python train.py --num_hidden_layers=8 --hidden_size=160 --num_attention_heads=5 --num_key_value_heads=1 --head_dim=32 --intermediate_size=320 --vocab_size=1024 --hidden_act="swiglu" --norm="rmsnorm" --norm_place="pre" --norm_eps=1e-06 --positions="rope" --rope_theta=4310.0 --rope_fraction=0.25 --qk_norm=false --attn_scale=0.177 --bias="none" --tie_word_embeddings=false --parallel_block=false --init="normal" --init_std_qkv=0.0477 --init_std_o=0.0 --init_std_up=0.0477 --init_std_down=0.0 --init_mimetic=0.5 --optimizer="muon" --learning_rate=0.00128 --beta1=0.9 --weight_decay=0.12 --lr_head=0.00455 --max_grad_norm=1.0 --warmup_steps=200 --schedule="wsd" --decay_fraction=0.876 --decay_shape="sqrt" --final_lr_fraction=0.05 --batch_tokens=[8192, 16384, 24576] --max_seq_len=256 --doc_mask=true --train_tokens=127200000 --max_steps=8618 --dataset="wikipedia_en"
Each number is 128 + 24 x the weight over its row's rms, rounded and kept within 0 to 255. Layers, rows and columns count from 0. Numbers have three digits each. The size before them is the row's rms in percent of the matrix's.

# layer 4 attention query, 160x160, rms 0.0518, rows 0-28,32-60,64-92,96-124,128-156, columns 0-79
078:113107145145118109100125134136151124172087076146152146116112130112092109176135133140125105159129131138150102130106109187087158140147177138151105135163124123129106131122139106147161098093097101091157089154124113109105136084153170136115088119
089:135163154129160142090130115109120173103158104121115109140122118135164125099137137158162130111128103155155163136144163084123123138127129135120129124076125150126175143090132179114057137141156160164098145101155104136141137167112128130141132129
131:130201138115137154104136093149108145167104102145093145112127158110142144126138152159117146072103108117123134141101152107133160177114118157083163125130136125110148112111125139071111120134140158111139161119153103102120143132149135133157148179
102:108116121125139111112154119110175111124143128143110124162103099123134128143133083108124120130088107174135117153129143098162089148132098136140122111127123169112103117177146189110154124150137124119125145135149127129114154093131120169149095111
064:109129101091132134109164125147172138140131105176099096136131092138144129112123127142148132132133139160092159074118124138143132118083138090133148121130133128111142122145119145118162139169215128133088131163133101095116137111140185142143146069
070:126107149122117132168182157148147122130126115120158127141153136114083142131134124098079135136169121081111116100102125156124153104120117096174114125131136109123147100158104116147166114108075084100157106115101087115113133080130141104118121085
088:143197124154127164131148095150125162115155135105102146087121118087164178137127095143121086101143095125119114114118134115096142163133170160107197139144147143122124107093134132098124120148150135113083179107164114083168153138117148110138145124
087:140090097130128095134092153124123142138131131156110151138102106150112106133130126101123122112107118126159158111140110141137129156144133141119109139200102135175124143125117120121144133090101135099114173134129121132137104163134112113106145151
102:093131117131127090152142118131116145132168165151147163118174192137137111102119129141120122157120119178076117149117159085155111137133135129106143100127149128100174159129123122140146107121131112130113132127112149159116127145149140152128136144
087:114111116117139165113113091136198121124147139107104114144119111113101153087167099128128139130185112139133129131135150133101115148125161144141131120094111090132184148094143151126158110119159131157172160099191141109113142117135116154132134110
079:142117084126144127117117135174085095110134127125142191123120147154135138115117096126145117121149127130104125124108123116112121113178095112143196153132078145085128146150136117148108115116130133116104143135140167110151155123120126149076109135
096:118166115135136086093143117102095109135129146125126173156096116144141105174129164089144134142117095112113162131125102145125111152112135134146103114176106125116135139129106078119149081117102125156108125144141172121105141108165104119144133151
099:115103139104096135074132122147162128137090105115085141108140128129124119105117140144154162102077142130157113109126144133111179123156122168092140151129142125153098119124170144128144104150135122117122139134124168124114147156137143135079140135
099:136165096117131114128129115143116080124119111118122139097144138111083132095123151106092079101111113128093056100168119129114093174120123131123085081148133107116176096108114149154114172093128147088130159094095144140150146072096097148086136165
099:128154110145184123177093109099098135155122118142092139108074128092114116097146111126115142193110120113119122131152154123137089118144114076137103152086128124146121092134096186135130119130139166093159150120140142145100131113155130142130165162
097:156109140127176149130152115164138134115145115137097146117139174129143153149161159090100148126079084134122145145134112098103187134125140132097111112128144122133135110119126122109137122089126122059071095117115151146100120146111124151133129118
096:162134105103123097079146127077128122112113157154151097146151132134194140085104169128160124137151168103161134120126148090171129075122108119114103104118082101155131090105102150136103157119124167140111113117131123141130126135150130116115109120
100:106124088082166120135142111127164132166142117126096153111151147096108125185133110105139191129103109158121130111117141105079157121081112107120138118112119077099145099161129143129092103101121117122129094145101130152119110105121129111140142140
099:120161131134157125094140152119159119112102167148131118108144129136127089113139128119164100130139110141088160124099155092143138142107157125116145134129110191136088126144130134118110088094126182160100068117130095130132127107152132141134133111
094:141099101139140083150112164125084147138127174139100128141122130150125147139067126100128091151116153170091174106127121115148120118111134078098094155181112105130137146124085104100148116105116101141106116172123138133125114122162133118154141127
098:118126127119085128120113130108156147122161146124143126093150156136202152141110111126124141097104178158123119152129135147135136121135144140095119113146153070143134108142104117133117103123119164113097128138121135133161121122165146131090118154
100:130159126126147105109137111102205137131109118120137132174129119115162072103158108149152135122112162139122086144097144135139113137138105130181108122109171123151118126114158161099121139130144097099164129096102125117118120127120158124188127128
097:160134145116088103109122115090125135136153139113144129131125092142094145122080093148120137132163142155101137150116172090133105101154124107158153082105089136136144151108133109152090163133099154167177125134106154102087142145089106122140141171
100:101138115165140132132151104100095153187126158128143130166144106122166138096157120144178106122133147134146153108173103078136152118142116100091123131118085189116139138099112131107107147133177200146099142137141120131137143142141084135134099087
106:145139143139084173120100153089126127110146130119134131149124059092123130117132103106134141167159144135104091154117117127166082135131138140187131154159156136153122152109133115131134144128112119144137130107087147119175137151154087158149136154
102:110142114140116179150161111182120127128119138127136109142139144152105123083149141134120081096157114106142136157148154095137080134105202148166148126110118163159149159078120106138117158122180161115169123081146109101114149132114125104094166091
086:149119142116097149085133089204174146130150159152094106120167153127143163105066143094117155130107155106137135154154104124115161125110130113162130105118128113146134108104107152128108129134159105159166106101121134140176138155124155163112100099
089:071149122150094128161135139123145098120108129128102128127129135121151127101103110128130130132097151140080130180118104100154110156095096143132098106117105151155110169141110103115140116120128121145103142147116090182121119111120097133167082120
099:124142152150108168130145144113125107135123117149137097149120129139086141146113102130133083145176101107142114146142124126163110132178133181115139139114103142119126136141077137127128093148119150127084156129159105084183166146106151096132125136
149:161142088126163103141140185128110075123113105139167130099141147174106117125092137148101135141088129099129099118117162145140122109121141090128109144130170133126130134135133118121188150111074163123140081097154109176152100104159133102134109191
107:101135161141097132121128093123167179120110151125078149168093121091126137122130162155147088115133080163107127108126120155141133175138134162124151108107125141129140110110139162121060107110172107149135167152149175116135147136103134124114149095
139:110132151134116151092144090127156145140127131123074158134090121081134138114125177119160117105124100184140160117112117144145135182169126163130168096116113123125127119124142149113072110126159134143177140130135138086115150126121137135134127103
095:127110164106094168103129146075111167132159106121131159158144106174118097132122139144128156152138142156174155138136109141116116154139177128131141135098108122133162124090104097112135135151104102130115162120135129127086157080169136114102114085
096:163136125118187116138109169107127089151115096176172120127130142173152124142114094159107103121121144124108130135125142103125099139115131111104109155130118140123112161133111121140167140138075148120137078135157085160120114134164161124134071158
092:187115098150133128136132140186151113144141121068135124099140131131118121126137120098111159145139152091148145127116117117128104076146117079154084143090124136131099146139125099128157153146114149133118072092100117126144103106122087124165111119
072:078105163125088164159143074126119135100108127161078155107094102077165151130142152150120103113103104154115089116111096159125122157121113147089169115144134123147120116114165140119097115133153104120106156132134124110117143152143137126123116115
108:138131111138095160121152124111095175118182131090143082119125146093112130131132113130101128171096081138119087122138139109126110152122150121142090139132130131102122156139070168112145127112128167141135130118101095135118085135133111074144114118
105:114107139113121092121124190194058125100118115162125112157168138149130173087120146094092125145083134132137125102125086131125122123140151121131136120095097153118089125130127135147169166167122089151139089143135132122143119106120131110127129133
101:114105123155127106094126123113140156123154146136089152097133136115144097104146162114117172159142138133132164072163098108088159136134143136114151149122123071123154122091128163118136104113096134101131117131100131125140092096091138080117122106
104:113129073148134126124185095116157142137130131125149156111132109140155126156115152150125120144171132085113120105107118187112156117151127113145138151182156138108087119141138126126122155075177079166110165137151141109131124109115131115149176102
112:103135134130123096126122122099106103127129181108169173149136120123108145150095134136108099103110121136132166132117138102112130146098121110104160116171130129098137068129143143111169157137169097148188098171106145155100124119156124162121145128
107:129090126132132128166147144128100134125142133131158127165145126134090150148095133191148125125093133101138099128114172136121144143146094128135101137089138139126105116150163119157120060114142206131135117133094123173133130117128181142136111114
104:099169137130140119120154082109115120176144111102175144135128128124086121141123128109116131166142164185093103138134157143142124092145144110142120095105113109097136116171124134119127136123137134123130126106090123133092128137111114114141118131
098:125084102109131119128178143200113146118142162116160172133140134152137102140142105126161111126123157119173140150116118124173118125101162095153141152123102145147108134135133103112143124120128136121096123105141140128097088179173118164117091193
109:135094120143133103145120115134163115127138108128120090160138143131136107142131138140100146133092080078104119071079126115172158137126128128131121123108185115136114133126150114114163156122087099104113139131182099128105128155137117133131125127
098:143178103122178103102134155113131098118122160156126103089113120131166095132110106111110144154153159102117107122156105160132155132126125147110125139156203157171098130144151158156142150167127141143101133102127080170061120140130144127171154158
102:161139133159140139150097148109135132102094106073141194130154157175124090125131141144152146093114139125156111127146118139134147137127158107142148107108119120158158140141130136156165118157111107130094068127136145165146111117189133141171167147
106:126145101152160135126101134092088129164095120155141169118084138131112118147123105138183137121183119167187121148132106119136152128139150167128141149082084143151120147141113123138125121115162145144128122113123144096153136117136127148078121114
120:123157117135126107111099138181116155129130138148160099140136137160167102110113125096099191142141108127134143142145112160153145119098143116108122121125133120123160152129084185145138160145124122081142117119150138186121109119128082161148179102
102:125173164133141108121108154096129158132124129118133145107153147101167163144110120135125093109126127159065148089150152118091159139141132154142116161139120072093093126136162140133142156138096165121154132117134082171119130101116143100131098084
102:116150149155124135107116171147155140178110110123148127129098147114120099089136135123131119153123107128154121097139149141131119139139095137166130148156112118147112150112157098127125143080124134138158144136134126141182124155095124119088140132
104:109133122084094108145115119076129139120169146144071124129121150143141109118134122135125118098152108172109130103113131124142188153179093109138102079148106100100129165133125164122125148095132125112138146073170133124110123148123150123080117113
108:131125134121076125084141097084140157128134163109070151149103128115130143165115107140126143160129121143152125143117095166116133149140159171138130158164092122103108166140128194140149152118151137174132127133140176108132129139147107100084180154
104:115188119120162169149127117140150141104151083153126124061116120130118166123141149126115111132124147169081116094162066141147138148103153121085134101119103094123134148090164114089102147147128128112109165083101118123128110121102168114136124180
100:139102173146114101097153124184167107113152128130142118117143163172093141172132119143176103156131110091137193109111161156131123138156126131134124125117147186123125073112120174112135115112091128124115100143138101085119103115107135145127102113
111:161115152163131185164153090146131127124148093115118104107160143150141167137104154119069126140157142111104137124162102114118135107113099129106135099138142141114161169141115131141156138143122106096178100081087126127123140122114133135125134141
107:115148098134155088116154144140115115158132098141134142163129132156135076140131164145099068149152130116132119117130153130119181165152095149131123150163072138126134116113124087115116107141122127139092099154138117110125105134102125144105137100
099:151121148134147121155098125121130100144120133117079188095137090132128149136141087182122139088128110138172105111096146130102157160144125135136137122107146155142109194173103096114104145122142103122157124142159144087106093124111091129122105100
094:128110109107149140119112123134123111169131148121151128134139155151132104124136122168091134148101129122129144081098137133082151141088129106112150123106131149138113156150132093110146139141100128079110091133205101114164167120152169120124140145
106:095150087130090113123153143095130151138138143100119117156114089080156100121131145124143099153146163144157124150116135129164112139151143131148127121146153120078150142109144127113049132080163120145191177107083101106103094149134125120124103121
133:125120070114117123126150110113114135153121116122111132125074078083143137151127167130133107133114168163134144134109107131156148159125122116118134142168138105071156118129172146106068134107180124138160195140082104116102117144150151111114095134
097:128076136099128120126165145122078139135123144137142121180144112130122140130112131129135157156153124115102176128123093078128121153121097097117128134129078159166132080116142172126131187118131117126155089153133134124110141119137097106134081120
076:114147128095124163148131075094127154096118140131122155142145133122175105108123126144123108143113146154117123125123068121135141139094114142106124110168142120164097159137128104153092138130142123090136125184144136102089170139147142142129137096
126:137145159116153124119151176141130142104146142091143099107147113153097150153091129105121146119147119080111107127150113095127111088152157138181125118119125114149130126129116145160162081120128136136096094128128131173152098132116091170141137078
070:126090101123073155177117089105160147147127108119119148127090065107113150106145134140131084099123127170148141145109110142116144150123145115106117120174109108094147151126154105095097135129152117095150187143088137107112132151135142122109103120
112:128106108127130125171122108133115123126110142152156131113115109143084148135100122146142133133109090117141130139117115114164102087132144126119090137136144149130135133109099077148117070129112101118162124076153107168161082170140099134126154141
108:113091154139134101118095167103132117124118139135107144114128161117114133154146165097147123168085121119138140167127153142137077108159110119179106144082123157125144119094121099140106133116153100123107147094114158175103084115104129097122172130
102:106114139167130102129168102153180104094144143143105135093141137091156109150132116130128125122153123113150113145120074082105121131139142150133120141129137162125082128105157095118116156105122093145138091139081142137170096140159084108118147154
105:126161175132129129115173108136142154138139170122120136150153110089127093106112121162130155115116169142126135120151108131128096123138147079124124119131126151054137122141131151104138140135150105122128186126129158083124120141095129115140151132
098:132153138121091121134103153128115128133108131147102168148107179114129114099116119103118142163090091128064173111140140105111168112180123144136116100110117134118143111121112141115149138110116149124099131122104157103131119181183127092118091135
101:120082155102158135128110101146158111111130114114130127182169124092101162102158129136134119122126097163130165172087152128155127113137144148131143141124130114109113166119143171089154144097122116138134170119113115152149128141140131139099120119
090:108175116142124116131120141117128147107163139095184086196120113135088115171132111106141099085139132133133139120119147136148088128138110121147124112125108146094116155124076169161095104147180095127150142095155141079102137153140103108125124109
099:144185130162136114088183121120157103111116170157131137091125115112165135153170108139126128183127119122098135159136148149124142110155115143143127127110128115103136146130140086085114087110126130130132159124143131106119122150117108142167175176
100:119177135101151115138117118162131134120108134114168155166116110112112135131100129087120144119153114145057122115100089107144154097130128144167135097128129154125122092134154182085111101114142149124131092124097091135136135120139097151165180137
097:137151138121159139133102088075132128136130084172137148171125134134155095127099159139135166102095116150130123144083088101098132133102170145140129104112109096138128146140132146158138103111141135108130145132154118113149135150148168167127121128
099:132130107158119117125145145141139133103111082168138143133132111140133127114161131149139115137080138132121169134135101139148136115098103155142100147114149125106153075121134153123170131133145087169162162155133094094104101123116117152105095123
102:173092161098123141096134086131167128156122130099078108124104105127132172110121144115122109131098141119162144148145116101110155138111141136132125130163124148134110136149132099125127119092110128128169109121107130119136124141080060101084146098
101:136165140108126118128094119126089100111092115080132107119151118158097087094145115143148083135120150127162116111125117118080125120127086139162097114113111103154095186139088092120121171151120104169109141124127148134143156124130130172137133144
102:137149149137149129117153136152197099100185173160164149145129116119089154141150121113148166100146115105097178107142166127127155113106165142114099118170087136124139179113118103121134112128106144128137159090134145130161090133150097188149107178
108:135109126097114110136117139081108085105089115125111147129098110135151147109106173142113124121103123152139103091182148127149116146122125164128112119128121138123134126149150076126087138123202116168139133121061104100093108102124141137115160105
113:134076161155113131154125129150163088170125138119117126142132120148129134109098128133139157135083102148155092124133123175145136156125138185104117124128134151120163133133141119126114164067127100155136128156120180163100127138128088138108118156
099:157166138118103098090138152113120108143131097119143128128154128131112140108096105136142137133173110140097182180126142102133062133111187102126106130163126099099106138121119167102138133162187152140098112157136123129147151124111124099136158125
105:119141168174123120132120092079111180123121073143118126127119122107140094165143133160168106145118143107114149120115097149152128113140143095153114131129103146135143120174071157131122108146126094137160190145127102148115145146187117111094146159
100:106107094117131160103135114111138139166120148139121145127113126123138137146121167130088153122088156156117116192140172088109156144118160159168148129123140134135159129134146127158132097109148152155132098160137129150138112148127098116144119176
106:150115121102093128116108155149124173102147113108117160120170147117130110146131127127111200141130119083132169158159137128118110142151106155169154104094129132169083137164099067124149156114133139159118117137128121124084089149109109196125080137
098:119084137130131133151104144150102115136160072127194130153153140101159131098115159103122096147160112124123087146122149117157128138089133122131112156187093079146148149106149156130112144130138127098158123122094115140148121159155141121085114132
110:103100131110152136114126137111131159152090158096116129142138133121121141133106135100157125134187121117130101103168127123176137168132180120099086091107093124093139107122153108114139132106149180109102116110147116112188112163140135178124136131
074:160169126113134125139142159129135109143131137123132127114126142152141134124139144167102158156084108154101186117090196152130138132134101128093129160098155160101153148152075098132163101138065155131139089135179137156168104146143119126135124149
091:136120124130123148154141133147134180129117134132132105103115105109125111110153135120152088138135126128171099111163112101153117141160158129141170119148124169122097139084154142106063151139196138149130171137107107075095151147134139101110132098
099:124105142121100121154133142169129131160145138129092135097108153089126131140106138095163140102092090135159115107110096122140124154162138144104147132156123126095124164129147141071120117144158143134158169171117115119099138134182118119108085147
088:137117058105107115084111145056107137137067153132141142152136130133087126115171135156109079098151134101147153139124116138132104122139094152107129141098121071141133170115138142103135126127121138140095097154157122118084163170120112135123131138
072:073096121163091113180107097143110125115134131151098160150126143132116177117147109121099109092138142145140113205136061119087150139137140147098141090144096127153101122144118161121159106136127118087120099151138108153127110100116148154146125141
108:132118135132146134068140119132169106093098111135165095162133127154138135122140140150082129114145142135119121138150171088162125104126132142179123138104146140155141079133111134166126131107123150144140118087087121171146127101096151141126168119
060:140145118091087110143138133130124169118146107126113126100120123107101128130133131089154090139084087131123114169068092108142132152162166106112122144119104122083117184141121158117127170152162137117149147167087125105116145139166145143119107113
088:138138166124118111158164085122138152122144163129143103083134161126142177144122084167166128183094117118105138147118133141124109147099123097138180147101117137163101098116106103091118099134175107161112122166087086134151116128135146071140145128
088:108128138097179124101128151126123134095128121093140136090086177129132163109075118107122120107125149148120100134146158077158132112127128160118090117143071149124110122160105120114116101092144123158143115169115124131140111105137058133118107127
092:102137128112092143074089154125126121101120131164109122103168127137151145126099138153091106123167112128119111177127170161103115116113135167141143137094103102096129125085126137127148148115135115146137126143110131138154145123156084165133104113
091:110114143151166103113134157127116125140159113083144108094131103142104092157136134110149166146097109114152142099118149146087105095151104094141137142109136185077140203148114130102129099114129094131095147150099166109152175139109119076079100136
094:110132100136134127116157099155106140149132125115139153159095172119122145101123116125132137107087154165071161104144121104110133168142100153123137093109108166119102190123148124125133105112112087146105131150115137112103147089117172154077116140
093:133115148069109133172138127132147129116122162146120134122124112156086124109153118172093162137133126104121131129119126135108111106143163164103137119106180135144152175123146115133159133099126119124142125115176145164124129139122156137147120128
096:119136129170177159171141106128102125110127135108123150206130140148066144136148193096153111109148132162142108145125159142132111124121100139103158111125133132101137084139132121140133124150147123151128103134128113124129140135116124157126134179
085:121110116151135103085163176157099101122087100101133168149156119166108150154173170098108093136113169081144132074103116150142144114079137115105129151153149155095139105156132098119112144139123118169120130111126127169104092112106152139138114152
089:125124090118148120161120146154115144162132084149137124149158137138047088173183153127133130143125092117144119133101110119118131071148118121153146136130119078101111119111106093135120096148108108159118162134159093107144154148135080143144132090
091:107124095120096065143126104170106115165126115154158132149122128127103081114147138094135150150138139105135136118128137162146121133138104128156118149107162180148133162165130125124122172120094135156129120112168145106123132102121086162124077130
091:146164097157125128126157140104161123143130154143111135143134127126124135107146176082105116108137089117140101111111081164101157157152147157091112164116150105148113134145120128109162125114101134095099113131111120140115131129094152119111158078
098:071113102089125130153120136130148071070143112146121130136142163122131139130115107129130163132161164144162138154135146151138160100099120132134118110131138117118129127092122076124154132158139139151107138120123193180136142118125115101130105125
091:126094124124114106093137124148112138106186131091139118116136124133091163139121131108116175127144166136147112126118143095148176111101125170106173122122149137112179155140135112136129114115090117180092138106126110137116125138085139133144141146
090:156146158146133174142132135138129108143124089144172132103099091138115120169089101104146101148103131165141131101149140133117116135144132128130116151106132124133109166125133127129139108162134135076093191134124143083099111151113145100144099128
078:139149104108098152170090101102100122129134128105142147125109158151115106087169147141134138041164114133142125152093146136124108154142100116140108144168081061141130156085120135160087109149146132121129096118124126152163114127129112118110155080
093:107097157125123138152139121093153113140128138118138104108106147116097163105114115099121115149133131169148156099099115145138127116122154136160130117146109129139104132099165155164170091169103141129136121152165084103145155153133128109168103167
088:136154122116118151140150145098130129184068137180141119125114110107161109136124130118138165118128126120142161071142142136110110095141180103078132171169150131126106088098122157143113094148153128133139166074157129096134137135155114101086141133
095:112126144078157093122122160125080133097141122100145152121083133130081136132141130148124107161105135104098146138129118142125173132130174156138128097116057180137133119143116140084114157177161134081132112146123151100139104149116111112146145147
088:143131131153069127115145154085117160119145094091149149116120102092139126117189149136157137117110126127133134137165152093103091140094101144110109148154117150138114160124180128143127163105113126133118140125130141148113175131104133110135121100
099:140111153173130143144103109132101057109132118154149139094124149134118123190132117102104156134130136153147118176086123110112161140119136111168143131117129104106141155138094143157183127165126127084155108103099168136155114103133142162152089125
095:161116134129142104099121132110089131140123151124131140129167118149155088138113119097155152144108135133140129117129159133131151143132116081084146136138094070101139135082137158119114149109118130119141129088131153129149089073119141142112121159
093:105120106135109125165140091102177170112165123129108087141127130142177142134174117138166161092150116151151156093118148104117133103126132109132131161119096123139139125117174149137125131132110102138143142118158179058130108107129118143143189160
107:154123123129140111111154154149065119154096142152130098123173165103138168156148155124148180115099118098074124125116163127136141101139142137141110126158138143129128134137148111146190095134084124105134118090105116155149136155089168150181104100
099:095119106099125157128116102094158155145111147113138149158101095119128070104159129110149048125142132151124133141137126128136108152138150161114140107089139124134143158121119152112044172123156128171148159140142140123146115110173121118060140143
125:088130120095107153121124095120172124154107116150122111123079116123136100102131151126136107114150118160123132150109140117120173174131141131075157122112134120087131162133130158090066139141148121148128147137133105106116121114169105105090152165
115:131113123148172121113146159152151101149130154129147107157139147133125102157145134162144131123118077122138149128145119136094175109191114119113077175113124169103095123152144126109145137129131107163145131157152135160126127160134116085134094144
077:116088114125160110130111134117149125122160126153129131090112151108143125098164119143115091093091139131081167163103115137105136146094152145139091129181076140147100104146157127152089099129104142088143121092139106124141160153139190124137132160
092:167114130121155097150123153176112127080078098141119120157142155131105161142135143094124163142149128118146081097159132127121154080128098114181109130124140111131098147127155110148163091109120124142087079072097112157124093128081121130175139108
070:119146129076086158114108086101135139126097110162123109136095111122105107082147131159135129109126120153138134158104157136113161166118159117103177132137146117084111171140154164104087141140158135142113167137128132112140090120155124112106125158
098:109146096107146120129123152141143128170164161134103105161120121143157156135094127159142152150160143166126123127120134105164114079134130097131127098133149070136126134127134134162167097109140136147135143079116144136117124108138166115122149125
103:100099114150189146111155140147106110147118142160160129096086166136092139136151105124096111160088123125108145121132175132079130088149097133168124141156154136125106147127140154110119094145099123162139097184099133155146149083157094096126142149
108:087143111079119124120166118117098113112137076140119143102124091114127115116141118141144132105140119155120160107144162133136140151123142114140121131096103112123126129140169084127084165107172111101124140148136121156085138155107136102116143107
102:131173125123127129151130126172107125143107140108134154148143113113106153114170148139156127132121085097146121100114150150131122143176111097162118145134124148138102097110142156102155094072163130138088083116077069131121134165104150131095124088
108:115101093135151139148176132175126138112161130107106181164146135132109167186111149157099115147097134122144113160101104115134113151147131130130146121148114098115148105105116109134160101122149106056144116133127190107087179157100147133150130114
107:114120119093110167138167148155058163174094077147128110103099145129114115130107145090118152123117138123141109112109131143094134095120130119119140110116130135163150118093115150161132154131130136130152098094110148117137154137119163138152140127
110:122149109147128081126139146126087104141123110120103089155150126149130126076129069128109141109104107124164118159116156156143139131137117166125118123123126093110145095131136129149108141108119097131100133154118196098127110156105172092092127138
101:160103153143124167151090104129120133123115095159121122155191108107176123122108092122165107137114164121129111127137090113105093141151144127155099144146139177103145172178116142130161123166121096128135130114116164114145137090095121128140149116
114:111130138119127159130122091130146113126142164100130121150110122138150128107091136172121118126122126116171144155097143090119121124102176173140135112162103139115164142133107140115096074126132104123146119119141098127184146137159148109151134148
112:133102109142133130162142124152148121133148124118116118116103100141105097139117154157065129100135116079112130113147168145121144126120180114133113168129126103094142059166140098133089101118113109112138105079151091142120110138123156112106136158
107:122108115145153154163131147099108104138154131088154173114141129118121154137125141103126079186176182148166156148117127111136114127094158137133110133124112110148149150168139100132142102167134083114120097116119093134114141108087150161109166152
111:135128120118101097143122140106142099125081125100128143114156106175164093123120114149139157137111104157079141115113159091176147131121114143112163141168140137134110156149117178086101149130096158164083135135205152103153137114160112140117100140
117:135104172127113111152101135152055123139127118138153104148132172126086113132160082117149078134164124113095112098105111128136085101164166091183108097137164105128124139128092112158132129112122085114135148123118118157165149114109077096123097105
104:094158135141137128163106094129120111152129095100129107145163167114138127147115128070151099138187132153092132130144113104138129146131120126085092127114123105118137139118134131125146149148121133095158159137152107157096094132142145115089169148
104:142079103099133091108088123112115141078155107153096138134131116085093143106186102162153137135125131125127160154180113125156126137116134131168111103107131128174141114106155127157103117177139146106130148110138109146128138147113147149130147119
109:119145122115164122118124092126100120094127131114143094104149160131148127105124159187140129103125140120169125118111137079090171145160151139086161120168118108091158118169171137133122126138098141134121107137119160121138136197147125161142117132
107:151134143149113180138095109128160125097103158089150127077055110114136121111142135162123123149151141167122111154099132093083135100111172169103137120129113150153173158088102130108075115168142088131149140104129118139106118135133132164146131179
114:110132133155121126123139104152160149146147117108099160084157121118130087143127132148115106120139119116125110161113100109099145182155173094127130111091107119086114171117144108129094143160098135102179114165135103133097095135114115124114141138
107:093116151059131143144110146120160133146137104112137139108121142133156111100162118102163122162178124146121144158133110133127114136131097114072115128109098129117052160129135131111129133098124173150124125118136112137123131158167111097111144122
098:127093136129140109118138145127174100145140109121134116160132168105104147134117121170129126115114118103104113103091141122125110154137128165179113135121133114153115118160127133119161157114129151135135109114076115111137129128175083124091109128
104:119109115160136097078091095090128148104112136113130101135112155081154124148147162143079141112114159150097126130117115099136148100158153120119100142153079175103091142165082118119169113106123087146184118131138098115138097126123128163153145107
102:127135160118111133135110138101086110113178093136112113052137134094125131185141123113112124119136110120122124161108120120101085132155132177135113112166103144115130120152106167119081158083133136138142134113136144110184118133068141096141116121
# layer 4 attention key, 32x160, rms 0.0602, rows 0-27, columns 0-79
060:122131129124124116122118083101125113144172207093143166137125123129137114093069124102151168096137133153183106093144115179165134093108141119121151112127150102150103125199113117131107149145124115151151149127102144139133110148119146108126118136
090:131101146131140109085164150141064146148166124175134108122135161161128133122123120142135133144134100155146126124121131144146128138165072132113154161104109130092116189132145116102127138148147113117143123125130131078130162151118138102124096135
135:095123129116105109163107102149141151093103102126115122129089097123140142093093170103164126128110094144141146136069115139133139154174163123160168101149156143104139095131133132063141119132140122186117146142126146170107142122159142136125152157
096:148129137091115112122136129133143106122156124121141172096108121111136145108126137144098078122092134101132103128141171138160148103150124086109153146159150101116159162150134156146148104147139147156115165120170114177169075117108086128123181126
098:124158160117117120150121130115131111119119133162161125126157126140119142132114141118129134113067145105100110115129141147118120109113120058091101133112084134147147125157126137144152098105088117165121140083119175138140132114081116161150169115
104:111133135104153133172118127121168101181163155141149128130183119129147109160133110164119137125129162097131107094128148158097115089077073100144116130114126118149151124113143113167124123128111121111141126110141125114143143133137134114144165086
128:132157138116172147138113140120140101170116154111122154145153126137121109156159115179080147122136168102110110099178142128094109074085102111123070136149107073156134133114136135178109125127108141081133141082110135098134149121113133132145137108
097:176120124074131142144099124133156129135087107088127121121156104137113127131105123094131166099132136173126181151129133094086182126170159108179157141129138136115127128110160163126168107167115130114118114121104136105137100130152122129132118096
098:121146095168101138146095135118161118121107112120136116122104107131104133109150131161117136111096155148139151139131157145122152171119126129178139184158157085167148115086124143146139159138097124120114115122151093142135151101114148138083148159
096:125130170142139111148145173134075124080108151090170089111101126127114146099116140133100138122125102103108124120153118115185151134157110140141113121113097179107144185142132132132096139083133195115105134120124140106160130126128142138098150176
100:137160145157139119138143155102125138165127117150141102124145126109101165137137113095103168159099159143128094148097126114146141160109142051106094114142117104140125157128118107131116106158107133132151132093114119137195147141079166124142132133
106:106101121131126158137109124117129118148152131094119121103137099139134158136121132145133124083126132110108155166083105165145150118121142096074141110135116118150084127145147177149167118110109161140134158073099118092155127133090084091081147104
090:143138103130122178138130134125146131142124138152119128084147131116130110152146113089088152153111134145093129134139116147152143090117099129138175100099124138131130111147130113079130153156147079131134113131144121083147170160113073129129136090
097:090096124097116097135117157136176126102120095165159141095127097133142112109112124123150150160129106070160117134162109132124171156105124122117131122075129122124115171101119160081093126113126116138122110114166149125113144141105095083102113093
097:141121182126155151119112081108117123153111115146134140186128101120136145087140136166129147139157064172113162120168149092073141119167115134140092118129148089117110119119139107121165155153163162141122157134139122143124124079149162115100136135
098:116116104121099143135140153136137083120139106082090139143116110116133136143138092114119115155068120143106127128167126138107120136093129130174111130153138125101085172138140126120175107139123179092175132094092145130148120126165112108134124100
094:105145155131159146095107132172142129125142125119097130186142108140108121101083123132136126111119110134160096121135097088163104123120144134167106146145166128125098153117146103109148090163114139097121065115136112153141113112157132108152150153
103:121099126085128109134118124131128113142128142133115164145099110151111102121120142148135124178127092093138155107080131125144147121167144142149108091133146105147089094150141120134166111114126176146131123158108115126104159095109136157102158085
099:095123145128103115104165159119101090112135129114147128154145146133155129118123130117114108083149121121101095163147132105144101159142121124166099103132160093156147101113110108125128135158160120135142147182139093125140169110117137151142147117
101:134130139135131139147128143115141167107094146098113122132107156143129110100172178168139155082077114138174135094119125100110138133132086064099135136152136114144107093139143144105111109159146186148117134100098142119133153143134136086116140179
094:170103110109126134118138111109117150110126070118130124120103097113150135145085109122130134144177117127165123136149117118115115123125161113149198129134141120197111145126124140098110136100110184098127150121129170108124160151164131071141131132
106:126094120119119159151141122115142165129117124129146137136153165109143111117174133097131126163101156095120135126103176100153140110114157077143110149083098148100094138089102157117120103131111132122095137161141141147115119143111123076098113128
104:137181114117124138131117125137132106159095138160113107105160139118090117178142106132154098151067162092152101172146103116084127128136121141117083163079172125147120101136130159164135168141108112093136120125110145114116139110165112112113149148
102:126139144131140120087123124116095096092132124069153108138153078141129077121197123123105119174105116152079111101134150139152141141133125167135161164124157149120107152142143060113106097106086132128109147156144094111099122106124127128152141139
099:176109142120118160163107154115119100165070121111135166138151148137138117133137122114127120108155125105164121118110109069124131160113113085065115147120150109152163134114120127151128160075109145151074107128151133107135099115119096136127120134
094:147165177145153109091106172118154166140155126115146163150106102115117094097108098135120141168130138153112140157090106145133142122143134157118184180160122126122162149100135125138117131169164123123149130113141144162105113141125105116058123154
093:091092090087153065165169124104130120132145159144156109149127133126124147156103121133134109152116137152115157089158115086123132120118115155143123157140132155129114133155162196128153137141153134118153144144153120156105141153138147108173128101
102:122111108110135133178119141097193130152193116098099125149134167122092148109161100098119169113165136122166157157159127149119118147107147116166142123166189122108139122156118109124137117167116127185151141110108156100119090126117128120149140112